Weights of a small transformer language model.
Size: 5 heads of 32, vocabulary 2048.
Each number is 128 + 32 x the weight over its row's rms, rounded and kept within 0 to 255. Layers, rows and columns count from 0. Numbers have three digits each. The size before them is the row's rms in percent of the matrix's.

# layer 21 attention key, 160x160, rms 0.234, rows 127-138, columns 0-159
100:077124106117120048076146151053089157147150096100163145121128106140159138163133169136191131136106111050092110141078113112122111192099099145085155115106164118080104069105173146154100099128155140177164127147102104165190130105127191115138115105116135098119097181201099139092167123128095177129152147168101194188141125124114108148138117118114164103194169126111125135150124130088134216065156163107115139104136170121126115144148159151100115130153199073125116125096113162135124155200130132
075:155077115122161108154126167178089119144089115175128080133144108144114184105139140160103181144150079106131110164145107144166126093112155196097151114086135136088128149126145109108081093146141151143140103138126164107090150143144121091154125116089156096194168087123134123142113132071142165162152091042111061114109148136119089152128097093124171153081067104137120128135122102122112106138072134054079098194115103175134115122178106122159182122135147148101120240143106058165131064109189120
084:120135133184156113136109120090209181143134137099162128084194131158100135134142089137187133106148140176098122102092133142111163098058123149090093143099063081134099151174136101117184124121142100141116141136129120070189211157103116146092157081188104152134125095103165152093164134090083141106142088164146134159140194131090115074098179121089126137137084134124132103152127183120118226140171058157107145131113207130134138140124141098120114073164136116191136123113104164105129105147122140
079:096154175095109163101124099087090125111093060116071128172131125068183168169145155108109102136128185148160128144152108104121145154155137129126143119158128162151113079136107101094086108106140195060114063093136135102136120126155119101083118101115172106192109144116069154110125169174130113126071134103101172144118178148100198167124102141151089143084117124211084155223118105191073102144114150138106155116186126122094157106159110163141066122091159078125156141092126149103127150125119091
088:091061161112114153114132107157130135113080128135120072089101151146155187099109205144112148174082074101154134167091174175112128075171185118110142126153153132168082083094078159113067116146115147169166151121122138158080098157148171120140097123129146157115130146172118132146120125083188143111089182156137107094130127183114111219125134171140097189191171130122087115160204080123144098122140127111155120152143134149121101130158122141154078186145187110137093152136118110154143193113187127
077:117177093074195133142082133169077164126137162086107111160128109107145149156120181144132096142146157159142105129179151087123130167133085128170158152191137156158116117105110120151132124126134172140151109086101081106133107136146174157132175124057179142100170112144114109138140149173134073120147137064120246121077165124093125145090140110138178096081111158161093155113130152153140100176068102154056136094159094134134219119116103136106108165106125146127173170107067085098121097161132108
097:125062079116152143144134159140185137171135110148144177083168098208069104105131103100127090134124078176107113166062129139093123076099109160103077128159189159143122115133106037074144053132122167142116118160193086127128112118152184114132105105183092155164120107113154166138137159133119145088106133156164132141108106124125067126164184136130112176146074079103162163125116163114156176104139164111112138133101115100054127107150165114150095101133147133135092105073165116157123127153166195
104:186131084198147111143145092160146162112071116182176167086151131074141090115133137121168092098082075149102150098106089166217108114120133142149097132196090102131134173159105095174095107173098063173092171098098101158171161143106096144109101185184137148131115155153115149133108140162092141178163092153146126142080139137111131114155114114108106109132071155118169146129204118076128143099107096109144119162124102073152164109122181141193099132172137169114101077102119180122116113159108115
101:115104087067176086094142178142147155142167096131122128206135176168049096172103111162083124144142163155074047170120135116051117108115193103060185119150095170104132096114178100156105163139136148155108130138095075128098126115133181086137173123181072115095161102135113160172069117126140146147163142127171089127117138142100127113122148115180072126161094150105137127159146161116094119092115140122080140166142119082089110141145156160145140180159110107118132126090157082118079101140158179
084:098173112169135178153155082160133123121118165143078076144159158147146141109127120147036167136126101180175122104127138088118131162124201183125097153131190115141093098082134118124132108136193172115194120119207139159182149140095139146162180134094121154108099151188109094158156124116089130145117108123055128108125157113106112204171132106165159125129141154086084106111162111116120108135087122136182130131158135088128205117100053116143045115110168180132118148134084151100126124145102154
128:116166116160158145094115104050126094086089143073088181177087141079112165053119109139113115158188193141132127095183142089138127135111108153153184134070077130116164069151130143138118164092165174046130107124149142123124130128113136121105132108097160172179141175122073150123119106112151107101116158096068141196133149166119134156098109141136130111111160123110077095135157132136135133202139147204119108109108173150130149150085120113141189155082114108177114139201152143125072131123077101
111:169106193133161109124142124162113123108080104194148167128126097199123100185131163077161159147106073191162139176123075173130117171136131076133151132067107153112085139109122172140127138156098108192053162128122148079091094118113093114145118146088107094134051074180062135165131105129098157142133104125187186114108111137153178079139164140109113183143128125109136105113107169108115124121085107109119126163135130129142110155143046106159098124190185159115175110129145089122137148150179139
# layer 21 attention value, 160x160, rms 0.246, rows 96-127, columns 0-159
100:156128110081124097089102174190109076188111120144117173127163119134098096106115155096107160090042169101106087109138112165083118138164085149136160132159140096096151164165150165143133052058127125135121111202080078077129123118090144179136119128167118108135169132164093176148148140143096094178145151155141126104131068082119162149193143120176135146137146031170106141103139111147100078194130114140091104143101096141169122144147136132147108087138088069148077126119131130133150119141063114
099:100144161149062146173223120161135098153095092126145089130102072099115159093178108078147122050114123109084073065157125182131166156117172096166069177135152162079113142129147128139087125173119095096150127120135110176176176124108126140087137125142143148124061159135114107125131148111138123136118161192159160122123079139134165116181139126169159155078153142121118097130173173123106099105072136127112078147142141134085155150122098102147087078136153100215160172158062137127106088116142103
091:108168103117151118158083112074112136072189093165125117192092111132201110095118080097092115148124095168154147086112060163126101151135062159097127105124140092181092170176159158083155149137139101171145201095103096116132075148111193175145078050109135129142154119154187122117144101093178136108121186137138117140133116141128152119089167097107150138187092128165128141094164064113142160144158084052107118145114156133133124105131142096089179080136134091112124129118119115131099111200131130
097:151113135173164119124121145088108075106152083154108105158174101126124100162159143153096142146139106114152117144193159118134105133155111179112151066087084148131070099109166124135149120100121063144083165197058120171086106148142130088123130120130085114132075181175115147159131129135149166130105177093116112108133141145120135057176150097165175157171159094142136150170138143201158085124113188135131125102084098138136145118157062137208177092126154103180177151119122174144168160137204161
094:160161127117074167132170129089092142135122153116135138161128115092090104062074162158132171116112082165079106119090143153093122116143098136091159078122084146114149091128128088146134224127160075108200134170101178104108105089118144133140158117108093171169148126136126124129131113129144146102133188065169189139193164195102121083100116058081118158189143150139109167116153171160144115087165198147186123206110151145099159109161114148151146133109123092119106131094118155098137081160128137
099:154088118113164180100119057085108104144093110112133140143159152124115198141126111148149063173135163168079149133118084182133107148115148136140156125119108129109150162102143124093150107078187120145161149165108148109134143051163137082147160205161169117103124110175179151114097153136174112152146064085120104185108118118072148180118088106084118148144151199164117113048098069117198161097137113106115153174154099132116168168173132126112115103135165148078103155084134125176148153163111098
098:178131191090123117113071133120086160130136092088153165140127102155155167093123172096127134154152118110140079046106088112086152113175104087109138113076137142106140178126129143107105123150115147086151099136140115192134095112160139176137134117109162175085133165080108086135119196134169083169172123166125135147138169164050129125171147122088108134125108149131122147061119129110075178123053146206146187119093140071152079127124112106158144156156091150101076118090138141094156070090183125
099:087131146195168144151078175158083080152133056162051085166155181120122158128093162117088115138149098134067155161144127161083085131178141122104124193141193135163098123130069115164092172176089141089111089177168118084104104154169133166140175133151093128127143122089107134111102138124115149113182097126128098066144091104112091096147143129191153105132125081155122120122148156128107060116110130116186067090145137107127146133175108155099128159144102144098175105150126104173092104134119198
093:138092090178111094114138085142079132140134161094102139084113079158173101140207100113178180134090077152148144144121098157077072099191098112131091087124072122076120140118080135085065118097162190195136110098077153135129135143127158125139118129097130136132168159157142134075137150098227104101105138103125127196148072100161116112119096149111107127126169132127187105117096112121109159083094161130125145146192134123129076130107126091124101099132102103197182147115085124093108104105133187
096:142112145133120131097111132140123079130158122107118152120102129155100133143141068121090188125104153169144194150138031186121073182123123140073141068128109118096091131138126090117063169152164088132082094119063124177155111121164167149132152131085121139143101057139135175115144173160117107162088099129133114107101127111161145168162127131118151080077170143084054131171130161155083132069103068123125126098108110157203153152069165153145138171146183108100078114108142180156153124150168136
091:112130177137075140104155144133097160140145124134197154062131141117164130121128112161109093129123129165114120129136119086108187124147096172127062126167220134108140177090116125169104128119139185107116175195114116161107157121129130098145103126170120102110121145115122160125147106057129090099165091143057199156128074147178118202163123074113130111154089145163164105154151149123178092068108126183081189056123154120103145189115092145136159100124149099166162067109127177135118135129107105
090:129095040120144119127042123136042078125127161105111153103119121106161129156110098128154120133144148146119120125125137140127152147105100113161098118128129138100194098121208114133130121126180109105116116088094172119091132141123129070148149061084073159131147096048104140107186136111110156165193168190153115163155178186151126202107110110155147115138148099046120089110068121122113120112167157138099082155195175127126090135123160117131087159112137132104132142106177155120097074177105133
096:124128111156137072205161154131098111117110177093105175071176135062154135197134051151118109144118149112143154077093108196060155170087114125115147097137175077110144130110157113139137079118124128160198159120101124132092130116083178139131123104092143164097143172096109114104129091179171155057099100137088111153114117140151146104121083121062133139155153197127095188133125122144166129128121155106137140150106128100153139104150145113081191147101155153057142163133194138163143113136081175
099:110122141129157118080164148130136105158094087119110137140154100088105116123160118162143207091120181092125130167094110154108131096137076080108171163092123070099111106126197141130171196192103122132118177091153142118086148127115105129150114138101104121156125201164101194150158122113136069060172091126114156163144141146167134111079104122148139101075120141117135134175102132134106126120131082159175161165144135133095157093175067087189104146187140153167097139056194131129101193139107176
100:123126146072141116056129120111127148144142200146126092136111164099152115143118088125157108200101158164117104134152113168107108116174129225079113095127117101083126188168149095154099077147110104129114164179149093136068207139143181128109059137157115132089168065138114091106154117125140121151146202088124158161152138066165163136103056094084160173116160161140126123102138153160079127106139137167092139130126175124091144131149127192178121130113160120110172107112128082106144076114111165
097:205129104157095140142168138144148113153092109058148137147086138044145150149069123105128163120126135164135099161137144136092140122119116114115135117137135143154160156104149128130120098081183195150118109079085080146129118155136099155096154148154093130180075114128147129189128121140170110148163107152142113114141166107173020134107104097128096160126124111138163168175129094073106097152128181131152124113054123122106168142134158103150226034173131101195130167094114097190125122121117114
095:134101180117099156169111142147133079127145157095117122118125107113075201123123063166148143151067089075104132116138070118119150128092179056195166098118095138094118149184180136142179142126108170135203107098167077142095089143132193115148093200155144145128133124130087212111102107146152157140152155117157129145166170158085118126095146140138192159158149152130165151132148116102132090093132161153150136057184163173156129125109112113095109107054161102133156091136109092162123123117152120
096:159129117097151163141143122135104120164170161108148084093131088149132119147169089157167149126123188133159170111204105134078114157185144101120114098101158119107125070127079117110173196164149162112162102212118060093217085174133048152127128120155146138160171151150108153083146164115112122140121130142185100104134127130163103161160112132160139127155115126183099136153171082158105116168156138125125072133097184116111089106163141146166107139084157079074089123094098140139196148153148184
094:119146228074119171086122178174119159159091156146156137120170102147110137147111129164181127092120124122159113153160150158118112143112080119151136147055185139113081057160105109150138139075176117170197135087144111144128111116136083154155198183131152128145131149159142129107166181105129199138141139110107105145076095151171137155052106122093151157144124159107117124101119163124102145112123099146100053120066104093084145133170170155067159164149131099118119132116139158109137088174156199
099:070121107146151124108085189153055167115144104097122082108154112160112185149129136106092146099114079134144138138108149114105100163181151141033127176084140105127105118133155106134137112121112119161138139148169167158150124145181171117208096136107149176156103127166097099098115086112133117118091088144148128094181118154123100162055158124167206137107133084198052106087093127152157093109130162103170131184118129107135084090137162149151144152121118150094166130162131162133128189085076063
093:167170138143090109093172099141121111149100141173074080093110108112118136117089097174166091108163113097110122128120104106141132135164166142127181176058132113093189116150142107125167156082118158166127188157128091174087109206158139075150167174098155087196136104103173132131116139187190140111152137104082140121166140122133045164145137100149160094094108099139158193056119168181107122136138087178133107107138111167209131144134155149132127129163146146145112121148098136151109070135088084
094:108075088188166102183118122134098082102157079122124117148106151119118145104124122074125114135095182119137113110126094119142073085114143138182135092044143149106041195114143117147102116093086164088149096194111135181121205160116066180069090125152130145118095147129122128139138169144116130140126145082131154101172120175112171135103151134122112140126085111142172113071117094159095193118137158102105170144094125136132121091173191116101130174172161103182117182099095155103114078164142099
086:138087119167109096135065054153146160129134125156180129076217047142183124136131137131113132068142155142151114088110084105161085093164128104120109160124143159109164159130204162180138139147151184112102152133098097140128155102108101135086098110104108165122088148181102143134143078174149132132129113092066097131113130130185127188063154115120175118183151165151135119094154145162096110145156153069084104160150132149162155081135154149118105069081093140070144169093100102085155128112127158
089:130087127107123065090105136065126158168131125116120105154157155165080198145151140101128186168154117067109158102189172173087128174099185129126091074151151140155131101064082141147126190175133140200130162193117114159166156117116136133134099151081156127156091090111134084125135086198123157136141157139083133150132165115138135135131079110157120196095085126138132087158117182098134122141166098150137197099105183086131076123117149119108131150066089112150153111096113179131098179117111151
096:153078067148192110034114068148154127138138155095115142118098118142106080136136145099122082104146126133123142118148081112064089201091092118115175103145131104082118124103142104155189194121165093125148143160110158121088105123135157073097134098125175192121124117119132121129141109172142147148147151106117136104114115091175121091103170147124145175170101193151131149091122167133165102182072092094111148090124149106149093177173100158118132107175242136146141143102116121207140161104113109
098:089164143173094092109130166070112156122145187118142154146130137196135137107092112167132138126149152177096193134069170127138136046130113139106129135106178122107115114086138110177147167138127067091104114135089125124142086172078128123141157183081055140121136135115104100114118129092099143151168098125149191201175125144082107139074169139114158153086166208075130136105112189105121102168111151044146083142150158124131089125080097121122097128129112164106129123106162126093103113170135058
088:089140153130133120078161052192138149096095200120065176122154179192111152157098117067124134163112096146073140171079163095160155137094109100080092111151155215109148107100142096143167149131111150133084118083162095127153150152104184170088214133131139143169129149119096167115084140145127073144129117127111105166144150156160129135161152081122129086135120151160183104069155151098127114151159119163159135114110165139110124158098139125151164111144177044094115139167155150136134090185128141
100:122099130143146139171122131146102134157161163109178114135155073157118132195125112142127170152124141099092151146104168145083158131140158155112155116069133075170148137177151124122156111116110118165122147091167185138118139099119098117165097143097131121136159142094159132147145087107208125064060136132140073074040133146147098100053211174076138097157142187128094106167182154173230058147123110140108129111109148109127089122102096164096136133114112204115137085109127131109117109144122139
097:125142121163148169167167134103138103119180123140145085129118154166124111129144113148190109132157197104144131139140159094158111131138118122107122138115143177110097071205134184162051097173123150213100163144112144107100126129139116091068094153093166108117183146080117083123156130136163148110094133151098117152166157110069102118132157125188170170109202120154079147103112134094130062059080162151103182115097127126173095079134154145119128112119148135146038073110132112133086146097184112
095:161130133094156138135181133116130129198179098079121151089121177120157104147068168101121143176095134142140128124165194091147085120107126094077155193139101136177095110086174133164170177115134178120157203105098108176117137130128152096134113153124134126101168100116124166139098109072112146104130111140064085079140200098185103043155113113157130162122108145120156194131136159134143150110115064104195158126072132146126134089131105174049108132101094119117110123146120150126084138131067110
087:142167144107103151083144168100078142120141133126163172054187127116109150170092160133113099064115119100151154117125104112106208069108053117078116152095144135148152149126095065192109144120145024131079086123126106123126158141159104183094066119117097168091114174146142095112150102179160111084157126150125179070125116129139119180124094172142128135057129155118071136103142114153125102162147135111173190148161146108071116122110102095081130091124125111110168126145091116182144122165138124
095:126146167142219139108127117103125129158105147119183119108170182142146139141128033111113196148171091123162094177219150127115119114129157160163110125130173164103121123099039127140133139149104109084123151098062172161135146127167119137157211083108114141100129145092173086082155085125124094154168079099141132089156122145114124136141143138111146148210095088109062134117149184101114142136124107123120100109154082130145075184086122123170110067136099128145102155131121129063154155124099120
# layer 21 attention output (transposed), 160x160, rms 0.164, rows 96-127, columns 0-159
102:104137152168151066113134197155101058183162097149134120091124135155110133120137156104099134105102165113215170142076143127145142126153125111141111112076134216117094126098093075138110072071086177077149130144178124074168136108062137115130086177135130162120126184140170150163131164137162120086159131085136109086202138138097140136142171168090140172169149127105115107142166167090177133161095119122115127135137154086172101094169142120191140124098140129134094143187152117148086132134069099
096:131116140064077067082175074139104169112141081116103097118103111124088195093110108113146152094102142112098096115140154134187139097111198084078132190132196171144169139170166097141093137170124161173141128187173125141150117154103147127104175101179139089166134142165134120152112091130099144132100204090136144177107101108117164155132133110138152124177123143083066095109118165090061073105127069154116157075137119123141119090102155150162061155163094163162152124149144128147119120157173111
092:156161080136115135178129160075103098137130086146140169165087156122130130184133137073125150212155076118143120146183126130150149177147067165105105115144164119134142120183175119064161120106127141185160124114108107113088129078109090162171095112104146156027176139100190152063118082075139112129135105084120121144086067162104145118117111153090103132158097100142146139073142135118108174163146136155146114160152168176114180099123152151161164089143104069078159106134143112101129133148142061
089:121115173147182124147129109098099121179177101118114118136095126091157137140158123163091145106126118102121128120132130139137114170132069150080188105074102135179079102118123116088108121101157107127106158092103184161094120131117111093126084088190114042145105154102167181139133052076130177175137121088102126116155160111160115131077158076133190160139178136141127106135072114126092089149148162148185126066086156148193080114179107193168078122078115130126153112154137192162169150157130144
094:137143154087130159101123124103122168139170106123176160100165135080131132131099150191173140073139133160058085175152153175108119139123104103068106092128086141125142094108160112127164137158161105127170125194127133055021157083103098100164107084100103157076176131158108104147103146145104088134193111123146125095135193141109107105158111124031131159113160115100128132126148201128166074092146195157127112132124109078133113086165174126134091141126106127118107121102153123152126157162188103
095:072102127164208114099105131107154125119185205160143186123118134134160118069125139142087064171128143128187128098149098103042095142129114129112166121113107122148169097148164145153139119118136105093113110142121122116069049076118112139132139182114101115129115115127143142141130163139176098107139112081098036160125116067111135127083167115093134143135105201138159096108095086128139152178166201083137149154111130160135130137134149097079121123145157199057074122126139145129164101142179171
096:154139156081097122127138101100113096113161173145155106109063124113170162123153074116165124147118180103100153069082062101152124132101144126068145132075150187123155165140147137095159161122161107130054059158151087182126163136130100147133069129135208188141130128126126113161146135112143135099104150160110138154128115161127104121112124139076091124078108134139153142099147143063112195140123164139155074097110110093114149108086129085133100110170166089078084093149148114179107069038187142
099:093135138100113149119120190113070059138091159060116085168160092184059162190195224096102117089115144142052126131141182170095136127170088092129154095177103097138106128143129151137083157134074099098092137152195168154094104161146098147165135113147156161126157079150083125103163154153151130104113092107068120098121100104105122109137117112129135063154124120110159112106141136135132078109154120133152094103153138168123146127159043182138168120137104187138134125140123088156085140136126135
094:149078147147120109095137128131126131168137118125142111137151152165150163132163064106164100105140079151104152175118089090120110160158131089064123150066093118115213157158159108023057138052132142155142157150128156122128164117086098110112067135158100144051164167118079162151142155144194095125076199099099112112088085183132112132125128135100122121123112125108137152130137084171150113086106121185137164152156143060148079159085114171139126133094134092137129112107115171122155132068122159
100:152145145129129090141072112150114080144157183055126155128120142099064203145171081102129171131130112104144143104142095124133112156102173160111059123135116168110078203146102108100114131171133048155106133170063164141116105145108054111063123128100138142117104087081115126071141164128095165151060154088155097133145171124145108167133114132152157145103148125163100054104118213154047125153120115092125147112118128125133116147105145163181177128165103129126136117098123169126172177118160130
090:101185119098125098153138115138097156114168107124167144118140095153122120094126156117114114109173124176160121114153153104128160097143047142099152161090157151143119184125127053160107132143118157173150181058103127113111140144148103179165131133171133194113056112184140066151152116122150141148100173143146165201128072144157165107119102074121078096148118112123131136136155178133140086096106161153222136148094115114048137128164117176128092118201099098143100078140126133206111091121096135
091:111111098107134092145125162083110108079120185113103203117164161143133154150137090114117091123145122069123165132051138153129139120104187060110178094120110170140180090137123070124154151157122127170100148128121158167059091056155148123175161132058109116130177138092093156132197119104186136099168154080159172104140156159148099130128139113124086110137078125083141134054148145089133104175152186111174115206175133096080107129089131110163122101163135119108149155101160109134132141164112143
095:194132120122106122165151175143127121089095095094131161082145118114168160159118103136096169120155147126103179117093130142093113092107100167136167128111113155152168156148182136199131148091149121154109168077128135100118135145066125105148168114088184108078167093177184149115125112117172133080139123096098175180143105155162155115177095049115154116193165175070137153060177101140178164165160148108081092122117135127101092127099144109188200099153197138109114108121124091125127148112128187
101:122094173126164147151164175146128122140137170118176110085168116091122117138169142142138234117104143119111111173126210100122117083118095144139133128111117108123181085159166057138128173105069082179123190148166130138114123158127140074173161108119157128112082139122066195131094106122107078100030135082110124142176160117132034126147104154137088123082107137122140137108113132147095155080122167160149121119118118200107111118131096122124095097147074141096123115117170138126090136115060129
098:127118121087150121073138100124132187174184174174194160163051084073112121167122101152122139079149119114121154138136102211068039144125159145147134088143141147105160151161107101128122107143141096137147123125134132149086157134100119132135142116095145100069208083122151098133163089145132105160143179076118129165155130089183173191129090139121153186098134110185073122151162167157157121115142082174124146155146154120122120115175102173153132104154175089093125163156121105201149107137116161
089:146138180100133111109136129127132120158108102072143160126171115090155105135076108103044119121103161130148083197127129088101120169135134117201134056069124156163139170152167161102099112105147123109144158067167148115107106116101078140130107122110146090142123192098123075183103140099166094140173127132113147114127149211142090167098055152098136147100141097164174194107092105094081126106156138143095151156119150189143151126132143125153142124110129154192139089126226155168158165137168162
089:073135167169064174155113099117155117095125157085154141141156126131138144093171073108080159131112109095109108151119126157140111150100117086083163090145085112082114130160168152135104102075113111071167140093165128135151135059195138176138151123140194093157140103200094099140150120161160123109089110080086130099130134140093091125154129107133145141163170114145140152065125095158092125057112102111120138077148068135188081107138163050101139083151175138121172162101151118179161088194135103
102:126133148107139160129177150161090108150203182120172102096152128132121161181131092157114171185129176186164090160151117125088100126104157074067159091151092135113091146190124142159142100138159176122101107192112134104148152170071089170173128112216143122140163159158132150120105158130160131160170099150135089109131168175126081181151173130116080124119122137091142157110162156148080082111091139140137121161138122065119108099211138130140162164067190087100121117118111096110119108081138152
095:173190153147127117080100181172110158104194149187178116155156185170104147170156147129122174124117185137093121119144146176101103176155124153125157118175113123105137051090078086121078110103212122162190146118135145119115125102160094156156157150107141148123146143147089175106139097119169117135135109177093102160098130141125127148135183167117102104115174131147178111124152126081118098094138153109144085116054075072082123101124109089095138167111158114145122143131091044103083135137138198
097:091122162170125077119140183096108115075079121082154152108077135124149185167163131171139117113137129108075115147175095121102081106120115148151117140116075127060063074127068095136136155168153093121107159199096151137152041134108127109154093114057184188124132099128128096125084109176098171074126137199141154116154096137138205134138171140126100114133131142118085125092137095106122090118109138159134159120154110128133031129154120118150111096068136087105163145121152139112126185161100110
098:075106139082098122091133157124126130135158062148080171111141131157150111117148082166128079136106187083149145147167094092210132105182127080171148111081098116057112124093134075086148157158167119130079132154101092122078136147191147105123167095133133160095166133174123098084094127171123147098152115132060133084172112079143096096134120145169140102023165131112116149087121120147129094096176129121150145164090071178132140129154153115119141135113153180136186112169132150143187130155116175
097:151070071120125143184158144080096124145199118224151087206104150135060125152128133117144124117137108106185074081121092105131108162081135158125128094061172205075153143096142139120097134137158212072152121145078129122140109172091110116109101162099139095151133136094098136093085110106134112150139156100097125056101107096118129139084143171135089130140087136137178077116169102118110126152158127140088128150076093169124152106131107151132097128093118125150133089073136124127148109177198148
089:077069136145110086179090121150137124167219078116114119146150128155135120121117061161144124142119145164121148124094138091080155182111160126170107151131130140088139182153143193133155160122133144166158217146132171189110147110148149073109093142150153117150151101130127124148145087123098137167124205081118197197097193166170088144130138130080069105162142159087118133151134120121134177110143182137155109138100115137095110079109180120098154107131157175083146061118120100096099094103167148
090:100141142095117111160152152102132143080125099105121136103163123132127123122171074146138076143126141066165099163172143081109058066157141139097094098106080148141155110100117146119166144092088109059134177143131164168145150183106129141128130089115050132105156123137149092199134116189130118119134137117143159115172115115101122197111154103157131157081122133162123140194105211097120168155141065072127102120172128145173125085145109100084147162075132127160182170165105188158082189148168155
094:161072184138109131095139147163127180109106125148153147158118138082144091095147136077155123183113124111174192133124172135098067163173136141097179087169065155199068075155160118145115108116119124096081165138104176142070079075113115152131077094120156131105168129098140073024130115158179179180146127111109119127137142078101116136182149119123087160172144197146095148106124143145130178123097091118133150123080131174138072108151148173109152152115160130118131112090162121143142125134122092
105:092136095192089125088096147105151121165128109137119160111186103157176163135071114157142134133161103169110129138089077183109150098125109138074098141198118155123183091141158119085123190159103065097085123162125125089189094056140135119108143106092142168144114067141142125133102114107039140151166112160090069134136150130069095107134107143103148140098135149078135157161165088117224124125146136110168097153109135139059126133080098123121101171166165143191123133080108160116109106150110108
092:139158091076113144101176143110145131097089136058188170131098171133125128134144092129142167141112127155133143136100165197100190171090114107075141086175120154062087165120119131107142168143179134178145155169140103104083099153144127183120128099125140183090091103103140154139180154123151123117143140130107092068172164119138095074136091074136158153098146158189160078213112074113108118124121073098130152127141139150128112095069147134096059167143184120123119097136126102168145147205108151
096:129140094147161135199117173136124173108137119063123099157079066121188098194134121101080125099166146148106132178136184112074172074131116153176128118125169101189150166154125044165105170092125142157083117150118152148124130071183080101172168151167136175097157109163112107093148164137121078156132128126117136165100130112162167047123157133101132066121179177128100106100125139141165168143140126093132090154138117104114084141126117088108141085102125112097108138085081056112168139153141129
097:148110104081051160140112034113181123176103082141118151185102138110114105155125154113152123135108114099148119116119103109100039139088110135177115126134128148130082119110124148099111158125093102125071135112123110115143149112166148082147153112165173155163112138115103116131135128090147099167081065157129173143175167063060160158170141155192199139083171140094080152114168120114087076146099187105121142137148070119113073117136120146176172089147140126095146090159065177084139159131141138
101:130143155112101154115128079139120134173100152147117158138121113103109076115143134168169109200091143133082167158140161179092130113149134131155148086101180132122074100137156130175106093120140120141105163099131086177109139095127083102168167099115131131180097134179161132121157139102090105026061081171127163070097105104173113051142143131143150120154137129142134156100077102091165113169109145148105061078121181189158108092152165140114166177090173111217175104129127156136131148119125165
091:164130125139113074057126219136152215104118128168154110113163111098116151112021129144099167087138127164127140106096126123168234148127116173128137153154118185153166115125192156165119153148096118132089105202147165078132146159155133197210122148158122151112092142169158141121121168124135153153166120146145159089138108138135139151110076146093112072131118128183109150136165140153154134161164099105143118130120154131049074124139088108161123126104109114116150167150089168141131158121125151
088:068139137160205128118092149148118089124119151114147126134140153130129160180149087090111112133118174158121088146138145225160088119117136144133134126126120160156122121085164142111160160133131184180097078166158120127135103110132189078138169113048081136149101152137149126098127148170164166108180172140106069128111170171158178123197161093133117126158101085070127198110113192148109129103144110186163101148100092162163082136070122190122095158122117095143096105156112183115146140178170134
# layer 21 attention query, 160x160, rms 0.239, rows 128-139, columns 0-159
086:106110133155113129151168151069127136138131059098094117068075192180084131082166222102107106168121131138149104175102164120124150123086142154158064142131143160073160107133088151188172126150110127137152148118095131134126100155193136113144111091138179180133131104163135120129190152152106119098103122101086112102153080106142133082094126140165206113085062105152131137157117082138128133207185159139148053105147107150149154175161108151105156121100103134124135161131116095126161187126147076
103:130135134101201107126149158106169209176140126177173104094093126184180154158103057124154101179118134098189152100124110159123164118124122122134088142124117142105202124158096135132091128098106096195098108069083138132105105106086103074078108140112103147057147086134133108131097130162093160126152143113097144162116144111115189106154103113140189136123094175100132149178139096123096161112178093158181138177149096099160186158131160138184101128123086084143108170147093100101165102081135080
083:109152140061098160109111116139143077089119138175090157117131124087147111171095103150119098138112083133111127154125108175112149185185084210117124084136097123151069124100131124100194109150140096140159070176114131163139206207098153132128052163074169126159115122092106105136165171098075133119110130132136168154098126144139101137111174118113144136157142095100123119165149156199108149048143154138111135120154145155136129095075124093154181116148138100080173158126154157115068185159088082
089:118161116124099130124114116082108109045105144161107130175081160103085151151114142121142146094100120126099122151161136119154107141108134146198097145160123132123075139049109147119157119110104162054121102147100174135160183139131124182140126094138176095171131157169128059099147083113137147217099112088104134122180095171130110069093107176119109158114147085134138184110102147142106079166164105156132122086091156198130087147115092118180068143193162127135146091075138094179077119107085139
094:102158093124063181144112128081133097120116153122102165139102110113177130178111089103174123031142168111139139132154089140164129137183117104183165089056109106127045139093069115124137109150187108079112079150106129142165145115137099181144158113090192124133148171153111149117087102137109179149083154095084196127090091117118115110122091157105151151113124168122130136144157125148144134144189128124084110116121145203101066181148111133158173162144130135130152174153100154203103139132101175
080:136092159138159114110175134103149151138080090127145126175128139122135090112157186155152149121136131122156124129149175126130089045110137119172117124134156179156146151081122117087145171164110179154163121078149114142108061085140154111094198095128034184072173184141127103129110135118199132105145091118124147105106124083123098115140090130077099160075131067123138234161080124076147182192157117137152149080115132088125138115152089086104099144120166181159124109118136096121140114117138159
095:085150141150173070102104171109156157118086118082057156134100112095126153162105097117139133102142066129159141104127092129117151125087092142166073172155127104198156162065096120093116114174088106098092120173148114118203152097106129154132118103140124164147116114109126126123165176183101069162064114162135143115179096113120123105078091123128143102146132187112077106159163072147160173090128187158169151097157121101124105097131149111143040139163184166112088115081136126122109131056118088
102:130136111176195190098127146180195151159089164092130137153098121172124193149146119117088094182147123181106133160113141130116147135112192150136123105132131144143100146164102150134122120102122128128107160128153064141102124172175157123099176119112104178160099130090105134138100105090141130086164159145140106125144122077119136131065209116065107163145114057105107143084137128128160165078102153121124121087080104064121128186131214145153087183076157166114110183144111143123175101126206137
104:093130145122171106122130149101147159145176090101126110222168171111126121106145141156112069129117079196151069111149158107079092151101192127111109105119158169142124154112136076113119195136134154114151159086173120133089139129086141106135146173111133173118146110107138125124174064136094166096137180164131034042096208095168093128108192140168158149094107091134143129169158141077095108155121089125113140152097115066104176129173116147099074111101160117120132152148160118111121131142101155
105:115134123121101162097148110135066111057178126139101112184150198115122118167120110141146132106108225150109200076136118089164124136170122139096134132106149085108116121107155096137128158103140135133149089111110158118157146145112119126131130165088162087147110192130098142139124163170131073118190180084115065174090109171143166105142091159111142093104125118160177080175128164137101132227146116155116137105134164158124149170105108126133167205116036092116082128136156131155088108137067151
101:179169136114122187081105115160121112198086131119174119129065088117168081121127113109101065106162084069135117137117180136165131168110163105156133163080130100116069153143160137115146112079119074095146095118172127121188093117080120150103080157165185139158105044114123120132069162158087168146172085138171134103132118126151113059108071123111092067169143142116126139119136090091137096122073176145168174071106114159108162132100142111145153161154172092144132085107138139130175157103140109
109:095124164081194115192087143130136093158137157124077118094125202115107148141111099063167121100135114115153138154142075071132097182156111080160141119191105096173136130077205116142105141150093159128095139077161146095092093127151145170145105167145128142116157117091107105150097118187141119165108153035126091085151106162087106126054136168082082105077169137155129085083146161086077128142108147110091114109129121090148177051134106119138123135110107149175122082089134105106127132130120118